From a checkpoint of a small transformer trained on Wikipedia.
Size: width 256, 2 heads of 128, MLP 1536 squared ReLU, 17.8M parameters.
Architecture: RMSNorm before each block, no position embeddings, ALiBi, normalized values.
Training: 545M tokens, 4158 steps.
Each number is 500 + 40 x the weight over the matrix's rms, rounded and kept within 0 to 999. Layers, rows and columns count from 0. Numbers have three digits each.

# o: layer 13 attention output (transposed), 256x256, rms 0.064, rows 98-127, columns 128-255
# v: layer 13 attention value, 256x256, rms 0.0619, rows 99-127, columns 128-255
# q: layer 13 attention query, 256x256, rms 0.073, rows 128-150, columns 128-255
# k: layer 13 attention key, 256x256, rms 0.0713, rows 128-150, columns 128-255
o98:519486510510522514516523501483514529499508492530512540527480491506504487489510505526502585515529496516511487480515528478512482495499485532531538480511531557474469492466531490483492500514483501528506503499470507526473544491498468508513467498505528502465470487500505502486475504503478504516547453506510500469501512530512490498539489467465531470539463493497541516496495517481523532501509
v99:528488564558538545515519565435492499479474483466531413469527472496480504564499484483452481465489545568562548478493534577511493552559569502416503552533458544475468532546450513529497491508390436476469462567522556497549496508493508478498513495535537440558437462490492475478533535487522512530495600448502492540525602403542516404590587470554517563477536523408569472481498521507441498535476
o99:500541587530542570449610624563539513513534459608511417542457462458520536535486499493495486457506550559511592590445529505506521531596481530417437493611495446491498565421453576497543560466438439485538494550568532438448432511488569470533513520559509481543380439492531549461591459467528554536464494552472507567479516489498493478485562486550535520430536477475383389501500553560498572537482
v100:511518473475443512523491552465546470548489561561467502511481471518430536498577573506516499470487509575523528519469477479532446393474429528506549445506534446455425513464543514560475503545485550480454506410446502457518493465528513498531516517502500556515565458521458398487354501528445464456537411466446497518482534487458522601457522503446531565435523511466496486506435548465495502457503
o100:559485468546512441555465451427466417506552568519503584446567452547468538440566498519551503546468493521578436564418424513426507430452463459567567515463525429500529482422480493498437421527514524512460473499595469452545470477493478532530571499388509519483537468520509385502494540484432439462534448495520508512545551454443486516497514434499486549459480576469566470519507484528565556500507
v101:453455567493581542530540586515471511511418507527514503557493541527496513497473556444451484503462550495580518520525490466483592427502578513452564583504476471540459498484489451466482471500492588478534496548465473496487518548484543442481512587502454498497500439499510544490513493554447526514504441557506487527528510573592433511457571512547511508471450444468538476473527489482506513462497
o101:486540575529547513526544457535430578510538493514440480545492549444478533468467462531385526542512467494531527483488502468452603502627383511490483515504458485493579499449478486513470529570533535453481506431502539463499424497518531442491528532416465520491531467481554526481567502449522491478532501515548425586445527488551500525398520565511425432427509504450560449522538444377468556479413
v102:485485560496550482479462483518554389392545481519473552433512482482529495502531479478479506475519510576493557454526444485487451509471418475545479485525488412521579490504564374466532505517515504487553504495529529475451556538534590488529539515502518514500521565522437457502443472485498528425444483507525433488536452511509574507478507504457514510559462535550522496555488488417485480440514
o102:552457489514562507492478482412496469356499512498433531534558470471571534520539441560551450445547530531492459484559486418533438449469420320443484495502519559481465486538548471436549446525543478416583450553453590514498437517476429546524533494490430513608580486500555473549482499505522518426486554540473436401638459485429549442542437493380498509504458561459485493512498471425533499399515
v103:556467564551523526514551449476378465472483466529522468562523559432622513513454456480503516508485442511522467535468452516497506453482462499526497519483478466525477534389499481511512534549510477536456518495545423527403496480473565480542508504448535525520479546429492602483485513555455500579482456499511448497497466514568501485468448512463512465521527428391444506516500521470500508465475
o103:455492517532403490491543489510432520479519493564505418519526519508596438450553480505459596516466484513486517430487493553575458529485503476552593449426522548541495513499504531459484558505523483581419515451547540512486481501531477438467475586471475442429519514448547574473471516551404454548453467421553427461484516482516554473506465377502576477508429460500511443473412405451578493454439
v104:406508539564578434486448520504497515458537421563533475514540553465498471521505450573541536507472485503545489553527464480539523555498535560502479570471513528528478510570448447410577524476475461477516469495427490532523541502436535605438431505499538475514530515504544592494536495519510508492526491527532566448523490446502523468509472521465529520519575484461535554512478515479455386458510
o104:446461649489452416515517549548539584486467490555462502539545400518539460505560480545467506456543524500470547577513648463493490590517519537488561542469533529429564469584449439481478507502476460559398539505487519563494481501367577547527495574558555466418445532494574633486529578546489514476533482468552474499417608490491499473526489469519464577512507514494545482463558563480446426489479
v105:463466446441525557574461503489485591484474477474537502441514548484508487498514550407509475531516589545544515463439491540536519521512395509493471505440512428446497464513453482534518474452582468475475504461518525544528482537551529563509545580496540576465485458537505473501544468553507521470547477433504584508520559480539488479544444520432476470553493523517447485534521526559504497463508
o105:423425527404444452518420473585464500522540489486490599521499468488400529417463605468425440514448531510532521537488552402453478422501481582495474444473524555463492505476516433526454381519555435412472536510507497503506570444513490497572501503477495488430455521463515518496479505552491558373553509469493487572449503576535494479527540504573508481463539485502499466504448452529508580547526
v106:504453491528490462517572428459459542557541446441465450534469506469458438459524491573557526452628472454480464500528501466488513524450476510574452544546524497481546539621484443541511528498575504519424535561500511532527510502511505503482470513506448438480455519533560559554492604528567466466486444482476466509498570517441450492531528469493554508447532571458545485495461494504453511475566
o106:547492502503484450466570516529559440509513457522501464479527511479485542537491412495556637463519546457490457548553539480521512546500490551559501513513472539548494498565512508458518528495523469540493516505487538539521497485523460526458456487464467459456444541513445507488466529536592516524464462553480508468487563474464463472538529442456566515487529479481521476520468503520456486488470
v107:531483561412550527463515480511449452494488462494511437544522513505512496410464476482498500532546535495471451499469518516543543580448485517475527525512493545440537507489526415490476563515534554476471512530507450539451504508520477466450516536521543522486576473552544581473468529490544555549451485509522556494550513483568476510468541472514477475528513510432485502535547422503573559492492
o107:432455461494485471557473445533527533505478501467485507571554473501442486484500525526495487615477476489503497464591552523519426588450450514536536393516518565461499461458481379511505521572530494527451485517437486458446496460525440407463476522462467511475508508511519654526543505466570491531553516429537472502461568537551503449521551500524554486477583503522498490571469429555514572431455
v108:512558425528430475479512517448490463503541497478567475523415400451512486478511469534512480475497534495491511510437510488527463475550489555486491482486461503430539509396559543575522453562538530463638502489511476542451513469488442489475586453477544522480595511511497438417497457504490513497543500513519496447525499544475496473472475483464532471493455546553518433524479499491512488541486
o108:533527424519571497500542439497535497468462510498547550530522462482500587517503521471548431555583461500526534503424458530539460487464537432547488500447436549513434514497557496545583411527510527546557491546513489552458516483578449508487517448547504516533469459501511486532454515422398485579553551478530495479577544553489488586540440416421505546530384536514489451498465493454565511479557
v109:511484433433485504531553554522576497533557492577504444494465474511483458499521548554465489524491463511505566575464501485476472543478578474497532533485459485529590520489504597444519466517498477488483553438485537504546526534468509542462541506515488525552458524496463490505579591483540525487479535526470506559536557464538479546505501449451564558533541526514486485557452544472553459529484
o109:556546449423583450477468525545580571494504505557532526433450544462539525506537491526484417506493496581442483560467514543507423532477503513522463585426495446507573499419498492471563455562493523601565479438533470563485483436525512570494519560456416585423507480507550514558554526536590415564560509518470562610529568400486508548387561493431540551563589538494509489499494570524541464494529
v110:499477504402479520479542503541476503478491510458493538473478576516515564491491556552451503442411511452556512484570487508450507513454465479459515497481468408528533537471504572515490543507453459494480544421492485473496502508558523546490591472483532462547552499475537489462435494497540529526502515476493485503569478525502538440574470463476465467505526550564479479523516460540477497543471
o110:568448409510476512556461441510495484529444474477532564408486433467509524430514488432449453487435483536542586401431456415540520463348497556444555559456508540484513505468520534501526593605478423462464441517434491439514529446550506488519478502492439464565556489430519538387468480465476495531569558472490451449542497476512539552517464443544532484461529572584463437466526590586509389490581
v111:493465394519533498468464550450483502452489517492506445480473438483515524464509447590496507523526481540510527591504513545558545487483525475574487494532521544465450487484516396459500423525479511473576442460548464501421499508519479517496513549519533506530503471468531437447518510468558482509543530431514573511418480517530501491520452562461510443479484556503504529511501480526488451488446
o111:438538543416522459515598432561438488483478462470469464511428493541444517458460477466518445434573461434461592547458444505561472493488526453445388395515448545460463446502392477507448430504467427496551415554468522521451466575513451551490457589588492508476567428457557496478516499521487384478587517522518538609470425507594525581542487511423516551476437496462470410442507465413522475486490
v112:488550540497493448495501493568519490514438453489503468444562446478534480510513441495477491479610523488496480498506502529493516518509518537539496515440505450461567534433488534494501486525544535453494528528467448500534484510535554398558519424483580435519474541499535495476507487516562483475402531526467503505466504509522482421484464434440479551485413481480539449473489487503508449482517
o112:439499522506481565502571557541578439475502507649485518476490525601542486520514491494533422471461509520498447475477502496511514488502504425590561480441509656559454587503563569389524499558489545545565449510564559430522482542605444476546485358465507382535405539490366516524517510538526496551406483457434498488505480532443488517396524511452384501583558475498448494457444472490527493498588
v113:564488448467520491519480492502560514583572494510546517577391467438506546463472545511429501479496455500579551446523513457482496450546506500531456532468499581443553464485563462513512489555560545460548534465494494577513479522563479476520562582471455571473487537479420484494485480488432475517501457504483495519511431576465548450476449480465541504578440482467534511502523486506487516493514
o113:506561461444521504526499459527532436540549484506528490527582485498473535451503478532563621551509491514433510498510470426490485471520416457547496512515488531513544477500556485539523437552534490497550479488490463514544492504524470447531489463524447507527470448557463475487508479472462529478475478561417512507481473457520483517480482514458511437530486542480497490491456476448484507508503
v114:581498478500556465549477548531569511512501587509521489513502490489501575537513460478555480438535530549511485510565491486506493441576531486420496571567514478450549544479440469454535508566502489516559487498465537458482520501495480523413482620469465632522542540504486439528496515479450550514532555486538446477415482507495560500424600498523547490560484477555508534486496524506399494459482
o114:569501593486525512571427534518505546551495608498557540523549462516519561490570438563556495465528524487475526512461529517539538500501435502457477538565568345515534547544525492451525497505432452434501448495504551444567498631446538395493499501463488565423506436471480384535524499497545597475452554439542515489481529480513501482455492574520469557461426520515488531483567495414449527534518
v115:528508443490511384488464440509526468447556488509474495637479527564501478458513542498523506503520450470490515499590526477396498526507531490509430475516531468442518516525535496551496511482520474469469551462499506554526495483508479541491533601492448521449481485493460463545486500480459518505538413411500483478481486516456520480529514484436547517540478435490527505449470490476477535515542
o115:535472460567542410477491513512543457534591533539555489556467462482501469495462533513457481522445447512519488449677441455511497417542404471468531513510567426419568490534513413590507487485579485434555590436518464521567563440432541464530513580496490507432501480521492398455548485541513571543515518534471500478484519451468507445592545498432554565516515424472499496473407525408535497552532
v116:517509492477473512476476478479503552555454501424515553500526513499495522538441549470462488528437561481500426442553518461461454530494558497491513567520478503487488507502512572494486502428477513487487488570520503484448516512556445430506472393489485495541490570578545455548490442542510520547398450566499458473532516560473489511496454515547524449497493530579476507551509475489515546458553
o116:480550461486512503540441501414431434493461479451408458523504478481488515503425471461536471521456564529481409491539600508494556500464544466499518589391486557483453539543531553521497498523554530464507548504439434422541534536494573466471464410448519522560489496522578484520467404449529530566453435461519515480548481497472512488471493540517496444501499458586553518581588533575560440464539
v117:625462481462470531466553532541503495515555476475555466563578519483508503566513515489472491516497544535571572495532527485443492493501554467497472548449520461419429482602476402507501477514523476467526585464461488522574457466521494525494523549490459540557462570492450577497496529466512515526518436485521559531529559442562489535534436531436536522494405490462431473502488499440529512564522
o117:472488412519425541485489574546498437560515460572544548454475446559499407474441494540540557524525469571473587469536516497466496428511524475530557444543599468469597546478509365518522427575515453467432581503525390483409485489629523559415589414432475562563445499523487511424527483464486504585449479501503553468436562452522448525471518455476548533527463441499526419491394475584538452586418
v118:517483441583523550491530484500497487497563525516495515539442478484491451446538456576480472515497529418561504486430536507578527501505498508473499457443500538476457499560523569500487453499473538465482469445496553504500521500482515523472467481497526559503467510504521487437519485474490512541466554502490516551586555548508501519508471525594528526469503571472490491515515493480502446449420
o118:506486471443506556510543441466585517536422490516496516562447503534498540505501489521462544536511586471445523508451477540490519535584607511552411510490539471524528520537493540522554504501515506508437507476472502506513526497492503520464532507557473507508527520453497582432533520482487464542562522493476547553542506508521506553443564542496498470492480587434563503569529469572460526393499
v119:529481513534479501453541475469418517500519511455491485503478458478473467536496515506457520540537586401521463564523482481614493414486552517433499440504519497407446488541537511454438485453439514532428473526443483484504527561455468475494572451539472467521507493479572494470503545447517450520555503552514462494524481507448504512494518516531483525512518548558543488460511474550461421463501
o119:434481576489509459508536517497435415468468436423425362409502468519480525486473475465540507507431562526522488515494539534443533503549583484506454474506390541551478437545479466569468458501389520541424627549467495467510520472474484563463465564447541479546576497540534484460479504462526612484444462569622579508461514464495548517544512475593410575534474427473566484548585500486532542527556
v120:437566449577486540514551505483440520477499484548522532567534524529575488526513476479540504570491442515558478490455533513545539461492579458507466492505500454511498545548447521484525461520475481583533449446519534460468520496576519476501499476529484475471487508420449550451501429508536510511521504528499504472506476500527554489514447554482501543563587452501480525463485486544468486485488
o120:482534503507405492530501458479428484521472520480533421540435527520570422454458559501447430431427559520466507466492478439509543558511537471532455547534446425449492503507518562452518537529405470572522571479609583537426539482499424531437428530552491454356491490478511541504471478521452526482391509516500481528490512497565543510468438538534469494421468471509560500407486501505486542452518
v121:571518524466535461486447493427474553581511509514480532475508544428485504586502516526480501443487495530581537565483512505519493436521524456480480598576495467623567533563465564538471528542361505470494478472500457544455482489488457473489542485491441572541461474585457489476450543474555499521442540496513549465529457478470505528530589501554476500520507508523490484490495544452457467493488
o121:585551508539531497461493561559514459482459419422489483441501580463564565582494420469573468477513570433511483549492474525520550487412516455452474551494515420481547557429448520532499600493482525559543532539447455556516449350566560529471519500541528527582579529538577486515418533523492480499542533500518488475541451473499535521505521542543568488463457510532484490523516605487500466500497
v122:418464555547480443505515509578562486466486537534471515471499483571486540499488543485445512463510518460539474489461509536505533389490448503523506585514491507539544516495482491476498458478532504515523454511461473434500591488506529455512506475489491458527485541464555459492533484515467553493496474467495472468447436537560497454494499431522472473456450483468587501543510491504554446583514
o122:520530591500605545593539478535476574453543526491504507514485482507542504461526487478354544459501428525578559378546470489516527451550561400457498529490503598554465502528516548503508505439499512399561506448542519445515496531498478490529570448526550391521517447481485475470487510534468514423535435515471460426460442540485519558432430538523519495495617538495504417498621455440450501500540
v123:515474625500482535503501505483476536511493489514533481499540487474518490436515472481462490541544476549520455512475449521515526489485556502467512520544515574503492498464506439388494523507499564495429448474538483530481506475594495495475512460524539506509502499512441479572465429471553492512476486530464544526604480489486510502506501537584502494524483495538475546472505469545562494477501
o123:475489450475449542482474473481509523531499466511462455576509499517483551506504511494527313544505558472520506523520510467489518528502500479567492556496520440505512517450478505509555540445542552492473475493526513472526506535441491444452516547567460501472484522518531542517525536491520438502550506450442521520574484527511517501466483471504499504457520515531485512495457418503502493463474
v124:496498430504499534508548463490462486528506485521524552543527480558509482567510558500440518521512523478576504410530474520413505489486629495483511543560500488441437549441527498437476449516578571501550479508486475473530539534478454557471374500546489427505535539552492482463489518512482451556499518505496518471459453527503535497549471548581568570513504528377463534534514486449533529512576
o124:435473477526501574473609576394437492564567486590514541611464527491415403495452576538383540562500554650492585433603520527448562511542364503543552483533482506504481518498511437457409472476543513404458588436585430445524512567514549505453498428543508552532465435613426473435567431465427495542430522532480561423493435458452512521483514519507588550492581506511518454508554566505567528492490
v125:440485499570470451532427517552449451458482459479496450494521539504580514507476376538437494487458482461544484494553506561482552434523476506512485445470495491505531533425472524593529528449454552487471562514551460512420518511476482417553490444452557509480483524508484508516575460499493526502513452454508470494542496509492462462559426489467545550478503546534431445559550523523492540597490
o125:438521478488488483541482442482475583442495450530479498485535466463523491504457492395533501491448515499519549411541451517562487501488450449490512484484534535492471493524521595571555542503580598499442444458534556502466541531485468360452495559475497437503506492507488547436536527453552481579521469463587443488534424530515516474491503481491547432575538523454366486487497473519496511538548
v126:591533513504512540509514578481510515568490488477509496567445450531518552492474471461464504447511500507529411401522539522489453486504507473455431473557479443507471471504496532524573525485510477483528497469464569516455497502540510537480474504522489511501510519558484491543571440493509510469544502508502491535409492524492498438443462514560512539496453497537531576507502483507459538494494
o126:541500475531474559533483449537468460531490645530475516554505509511501480488402562504529521468593463578424508505522492490506551521520555460479447397574537494496577497438574549506538542499423398457558458524540580492424436513556482427482482510458483531482413465477489549556524414432524521493484483476441460508488470548497465557479473546522472506508499459524461467448529518478526534493548
v127:595451443437511504524512432486468505491510538492447500555522517477546428477485549470448520527552500512529434490564540557509502553497521465513512407542487480547385541561546484466483543538566543533509491502499485510470483467439508633398447551546443489505484527504572593425491544534545527509544488513486541537473461510484483561411494555551430445513486489559469522515503520495476483488497
o127:533420464426464493516458550456453440567443539401574505505468555562442425471487554561516619558537567478560433502574459502471550552560536564559550503454494479534509502466488319465492559557503503474499536463524484547555516649406518534394494511432467540501623544523443524446463398591512566475568525562533577485486509458510543554468456472515557520423422488497535552480487556428500556459507
q128:543549452518467490461539465545500542517477439452440568551462558528456503566442515452485470509459486531420538445538477520602578475544422504508456536535574510492496443433505487480524553629547512495497484525407465450523531489460542503441423568534538549550525368444482534404447516584479465527495393501472474583498438547547547486526500498554491436459466521476571462345558460459445485464553
k128:527544506534520460515512493523555511531498470443450535536482498485490488536489511465452488478469484431436516420537444501532537524511442501519464491538496479435502498528495489538502510593505533514495480493498513452510505511457487523419460546517499530473544460524549496408474463490501507519564438439456472509471465552533519468480492500533496502453489535481484472511480528465471529512591
q129:493507547558555527455580551532521542473447500513517498549475495437497458488493513430507484516508471464522575458485527578516522512492556488470497474526524513516519530478452555495485519524588490507474515476543496549536460495484435521547532491562539544493461506480490482461548537516459499481542514486493447465514517557496512506507552481418515474536497484480537561426451474435493501471538
k129:513499531509570563530601525488481489532504525460502441585485526493491525501459428423484462472466477452522562404431452516502512543502485503479492534469508497423481482467435524527505559443623489532510509503487551543500512506454533515557492485522459633478546480474537408431480460509524491513524471448533414552510534569514511427525532414525523518533518456476477545416508509491516525444503
q130:528518450584533557542418551597539461525533496496491460482528504513482581531400466468489551542534438561553433528524607504527496499506527544534552503417474511426517540393590414494485471574437417397444472467453534508526441434483524580472526518409594488488482524372520530520554539484423460530549483560621508458415477554536431435550502531423390552560517520505468434523499538552513467493442
k130:451534519574565572498469526539589517467523485462488494472515479472474544505498439454492544592514488563506520541538546507475480542503556457525526472496517449457494522474548517488503475456481434506461479528504470534476416485506513507495496468484519475442514512504529482518506510463473467510553485555519531489458520490462481490556479486516505507437467497474507440510509524523455474512438
q131:485436573434453459479510481437515536512491475461503483523498591528507565518531448466515446549518490510586500498471494479446504508473529510506412531524503475505619570529430499513514483455547502486478459533505482446427583551508500497470502461453414523537540536452509521502426503552509541478458549525418519581478563479533551517470464532564461488490577528508467537632517452503507514510511
k131:483551467483450448472560462489460448545461470516496500474455632534464472532509494548507455501515485562476523526506489430527495521507550424556426545488479521509581541512449489523521471495519512463537541526504515511493488472444504498507519538515490532574483496488554507544486508526494523477480457490452487501541444503518500503496468570515428580522502558491483520533572523545526483423511
q132:555455510473522496484485515526476555522544484514491526526507544474449538520518509454490464540524477568467507504416490486430484475533493519493462515543493485454528550447512424498499504494502427554544540503428496490557478540477520433466469485522523491530540456485533522438482560444519485491529533498491506560504528459510520493490462473582506490459518471571479520499540485419475568526510
k132:469474486449504447517489466508535464478531470507500478490507498478404466495497550406508467500497447495470488531439445542489534471545435517558478485482519503490611501490459499447490479561494508487493457507465488470580478516441476483494412495519540500519560430454531528512497483477529492511495504559427472515477507438460508543501502473485478502497589484522434506500518469442502535497596
q133:437523422483490492514542578499519509489479492436525558538531465491468482578487439508523515550504471471539519468473475525441477539507472545565523494438523531441444482505444526543462451550467496455550506510522455515495484395480470568500502520413539549490472513568431492398565531457482511510525507545498472490532503556514463512510425529490507489542514444474555468469473542439498426514545
k133:501554495535523497444478486485509540515552551503478447521521495424492451530488490497497555483455498444559558436477526505466485430517470497537530554489478540417454474503469541543429532501492499497501483531445470512493525494572492467496514554503523534448469507531445411362520563513522500488491512525536473511539547548522486490499421511486552534496564447433601436426506597496473383482479
q134:503465510547546540442494455538503539525465460524525565492487478494433523510501516553539533468515499469482554454412493429453522564463516485458427507534451551492506417489516551413484549500545521577487465566516538517466529535529544486444459464522514466515483432454442587508524566452556551443528507490482481452564553535509491487481545595471515527446529489481510503493513510477467495531512
k134:526514555522545551453511490530508511541491513519474544568490495500395505528490516566510517507486505438513519515492464478482502483508458469458492526551478543471473456502526538477447569532504557529514451535482503517491459474489516450496517507542517585565486461481427567470472590491558537516527489487517476529562553609550534494479568584423457506489543482453493448443500511517461497490460
q135:557526508459556492503534493472462547511473546495533543493454539555552535515444612493482481465478540471520419440552471592533505491550516492468546460435419599556456494472530598514561518521506514481445483512427532511537524490443525472462557542522550551510509505492507499470520518493503459503455509514529482452535401483546464465529544481574485492503480528486469537530492470533439507485471
k135:536489492467558563497577550481448559507469491492450574611527498506571495481515539499474498468503516455521419515518524566492542534440568505447468481540502439558409525490550499467528481507493540486425506494517503545514466492534492405529492542569539582469511485512460527428462554452492488511606506489493526487502451556476518485521496529532504476527492516498521485484523463516464501531455
q136:506539507511402506512525579501535436502503531513580457480516492514550465494449521497462455568510511556525488555510527508505496498499543521520536447451463526539504528517524536489501508499450516447489478503561525481519430467469456540540519461494562478478481542506450475508476454500502524530470551496521485403511408446425455455503551461493494497531522503501458458549494533551514491500429
k136:536508430457475543515499599511498456444536550478505458484584423509513548473513462479497484541550536449536451518501520425445474476493538486439536506479521512466461548470481502541533418501481448485501502511560497488506439415447516469540497487471475425453475565501486423510477437486505421503564522481536519498493499461445485469519555456467545462542504486585455478469518531485517449464480
q137:562449549548521474532402497434498464463499561522543446465486463511630503517490479448529486496557524522477501594473506533502492480537509502538540451475476529482549541484507533502546519450500476403513496510516468502473483476516467567532550483457490466483510510454494408532495489503488525506500496471525550459458453485487467507470489470391476488490514482484521529608456533517527541502470
k137:539449488414473478482468535479464482492564529520570465503476447501613513537553508464512488449583541613461453496515530543517456474511501533520526520480511482552546515503513424443529490411481523440545487483576540550536411471509508564488471508461473453503504473502495457575468472508437533485554480480521555446484419466498535496500473511411489465533460445505499509545423459494546491540465
q138:501485534529512500497467468442471524465513567452436536475531505487517596517458537478517519506522530488458486525496505524530479523500571610527477535557451458501480576518432438449506468473409386422520497462493445515490504493493515581453520515519482490467446494444477563471466552536442492452546508492524533411517481461423494495508539588469532497537460477488511406516513574501458456507508
k138:533492526514497552509477479474499504529490492525507485504528437451514562544499543495523500464492486454510482516537533473516499532485484493491514472527478504490485522536453505492492515477501484443484543510455509498483513525539484523527498483528502518459488507442520535478506496536490462483515501504482469524498517473463526503535512488500526492505504462476481446501508555519490480520498
q139:480509510474527473482425457505489478498470478475485519507487522466472510524550488456526519500495588469473499427468468519477514488490501534559478515529460456501476482483515502455457398478549467562513523523503503501530444467484513451497501476489489511518509553570513542519439539499477482495487494510514500491475508452599573538526447471499518546475440492510505497529483489472498487467509
k139:522422529518543485476482445442465477553501471546548530494501549512458498525489553447505522458450566495512508433468533485484506519480532436502540502537420504555525492446540479523508469532573517495471522531514472493491426493534469469587516431525482493437487532496491523501483469551506475565482525530525489534504458487521461550531446393481480453454472430482472469567510515475484455464431
q140:422438459470462469514516491524525473536484475516458499528407554531540447479434519470563502475479501448467499504498501548478499493552503444500463497534476496512479532463543500451547465471503518479460531534462512474487579518511506593477516463590430445467491515475494357492568553532448503419552426474495524471486471464497428429491567482559435531498518467509525540556519527496543488520575
k140:523492549432425505465440490473497499459502568518440509543515517504544421449484504407521471562488522470485529514512453618502505499504522482546454451505488498533439519517444475493507511448442545497503534505484554543516560473548510553524532502547476438546473472491488421482494500501441569350507509510531519456435488556467465499483513543487460512481506509573494515562514560451560458541458
q141:495552510502499492536447514435388553535563487477494446494446552544563398520525563506499528523501600582552480561504549469535496526446476558465552507527527545512522527521557499524546461421442469437508404514472514585506438451582521469552497546429459501490514558464546456572502467485427462475442493484517563490497496470494524446591471419547570485409449514506491539555488507558515554528472
k141:486485572542505483545453517467521486466558470481490439534466445536531501475517576506437526496507591608568470525504549517442410470475561491456558451526492508502525609518592442464449420437541424477467469486516469622484412462558432519531492422402525388486450486556511461549534549452454485468472423515483602463499504511506515424556437477478590483493516483520581522565454512467532559534509
q142:460529567466472541549469516518478550520530516499520497576477560500478479490515455521560529515439471472503517487459469474499538479478472534470535492498541516463507527420521544505499493509524487454510455534522550437520461508522458423484467518504472530506495562523580445465492472522498416506501460491487453499478489486590489450519481480554483551477508474532504500442480443486464547505481
k142:476448498519516550496472490480486514492535514438506482534455569489424517497456492519567510592422482428470544454478505572496476542511508566516526477505529490478482478550527564482479503482494502489506534513467554464491449529561462521470507515483495477457505465470528433461509502528427481501481497463458433465511478549521497493555481486540493481415523432533510457507490473502485435518528
q143:464446420535428551520519465458531523448514516491523543564490536528552444544496454498500524495512547534477518503498496491560527511475541498473487490464493531542523465512470470408527525476491490503462507480554523500527477480473483541453493466533518501536544479498509509463525584472476538459523512505523517493520513524536508486531476482541516528464485488506479529490479517489537507562517
k143:540427510493506519437535528479449509512498531481530477573499457521584475485509515454467539487529546504465488507499499557494454472491514490492550535464490474514542554503515550540466544470492556501440539505534514489497497489501454474478498486499539474502469473496468480437510546492505510493520467526492546553550444579482526516547436499518470484474564476468494516485503500422503471495453
q144:572482508506520481503475482511549558550464413506517519477537480468455495536425508544500476424472483520482511468485510558454469427452536592512501450574468476437486525466480478502495503564437492528529428465476476469547543508440596540428499566467538573491525433467495520392499497512497473530514458517506530574576542534540488472518531509486458512395463500478513507442581532607528520480486
k144:558563548535548534505520603509577550507472403481497532476567476475496540526516477518457488456458524480459504503528441500491510486469499538474457486613529463456489564520536466456496460497472478452427494507499499434498484493446512526457474543467528505501515525473465486371525461482514417595510479522435454583541521497536515502464556514521466515412440548473446463389551487557525573538511
q145:541497511499534520485468495542494549542513518510550462427504549478424502461489449484449472491514497461538421532501501410500504493465519562437556516533482462504522472525491516518486597488456526488528547462519538521474469507525488502564443422571507436575450562500473464534524461442579523471522461536492485473495449519449469488527545480561478463522507464451581449483547458493467513503492
k145:521531424490500437467523481525573505524541512506479466546485555477468540517523425572449469494474516525530459505535510456515521463455420543440550543497496502526540473514486502477476584462565554508535430509493545519541523547429495484521399468497550466588437464440458471501478445488586518545536494541465493492474507531501484500486560436545455517536507479442539493418510415559522502548462
q146:586535494463509523519474429489505565511449444474508421430424560516590603541473474422501494471437522578561459500499539488500486583533530465495478535477487572492514501486411531473560633436497490437545479448509492565521586551468514456483533524496486468519507502470540560443460505528501550501498543453541575455489465515578442525522559530455492548491488510491516519548542486525528480499382
k146:482502465461533483536562530518479573493482482442554482472440514515532516550527503524480480450505483537533447475537482525481565523498490482539451491502454587524507505425496552468530565420513577479495467552531532509516537554525536465474546497459524524548486466529477502487431485502484575483554496479528492490483479552526516495506555506538484494515455530493487471527537481499491528509443
q147:530446547460499418530421463464489542477523488491473496559518496572490484508499552588430480527436501440463490554444499440482506478517444545483488538557545473451535486467537469500540506523509517560490513487541424466494506520484497488498468522468411497518587542526537528512465516504513490531521493411504544537480497499549475503444476514503514505457445579481482518508508521531528542518489
k147:492487531507481405493478448496502515532565472521548510514499475551482492531518536547445473501489522560502392576522405476563540492488470575529519504495524457533579484496486425494547482460441511540506460483477431395536539494492474593489444534429496548542543528515583573561524453470505510561509527481502449461469465461581519498440462510493485522515413535458511468555458518495585556529514
q148:511524546472516470456394535523471470504538533505513486482530565475567621511520573438510514515483418510484482572516476517499502454480464597510516513583495543530542565457508503541518484486391494390520548438468526499562461480533467531548573517499537542443474531469530432552497447544405462511505415551538465499525484413450553547516536520592466534508484518511562527580489493541456508522471
k148:504491482506465519488382489481525408466567511443518492528516470415506619428482557439485521505469497483537503534523500511460443539518486508416517520518456465459593502494475478474471354410490452425451581480514513613540460474491483539496521539522497456472474506416508422530519504514480473477578447505513484470518468424473487503510514436524497493441443478505542511501514479555479447549502
q149:553557466546464535510519562455474511475507525520588482480532455535551510566481552537464480534489480533568519542578520559519479544585506540503521468404484495503505522445435547528512541579476463450499511461539548491542442426520471568492515490477529524534456507503523524456469441531432493582500535453536482441494458532533511473511506467477485476496475570445522509417481529563553503504523
k149:505483520524544571519529533465470565478573502453523484447494431533593620501525518526429521516585475488503453459558490494448547531503556540433559508466503470460500537397536487462507480569490413477486560520566498539511443466517491591503525482483495521434510559569501507451524486482404503472509485436515497453488488553453487490568503518523529425521414602488465495423503614479519532493575
q150:543525528543590471395570522487477591523425569481498521479556505464429538541470466521486525534538489411509460490486446471545506461482508456575462540524522476533467495564534446457441530510535499537453447546503526555495495476489459448548530560557543560518522512559441487521475563458583505478538522488447519509507553597518513538577503447501501439564479508537460489513508465512431570511478
k150:528530538565555485429515423531442542537508504559493552513497558425436562567481424494488523547522503531541517510522454398560501395512508505484479510490494532495468439587489431488498598478505480511488464524495552573509510440483451406537482500499512528472514530523479481495448560445594491491522464536470525500509471595524520514551459465444474502535461482495558444484464528529479538463456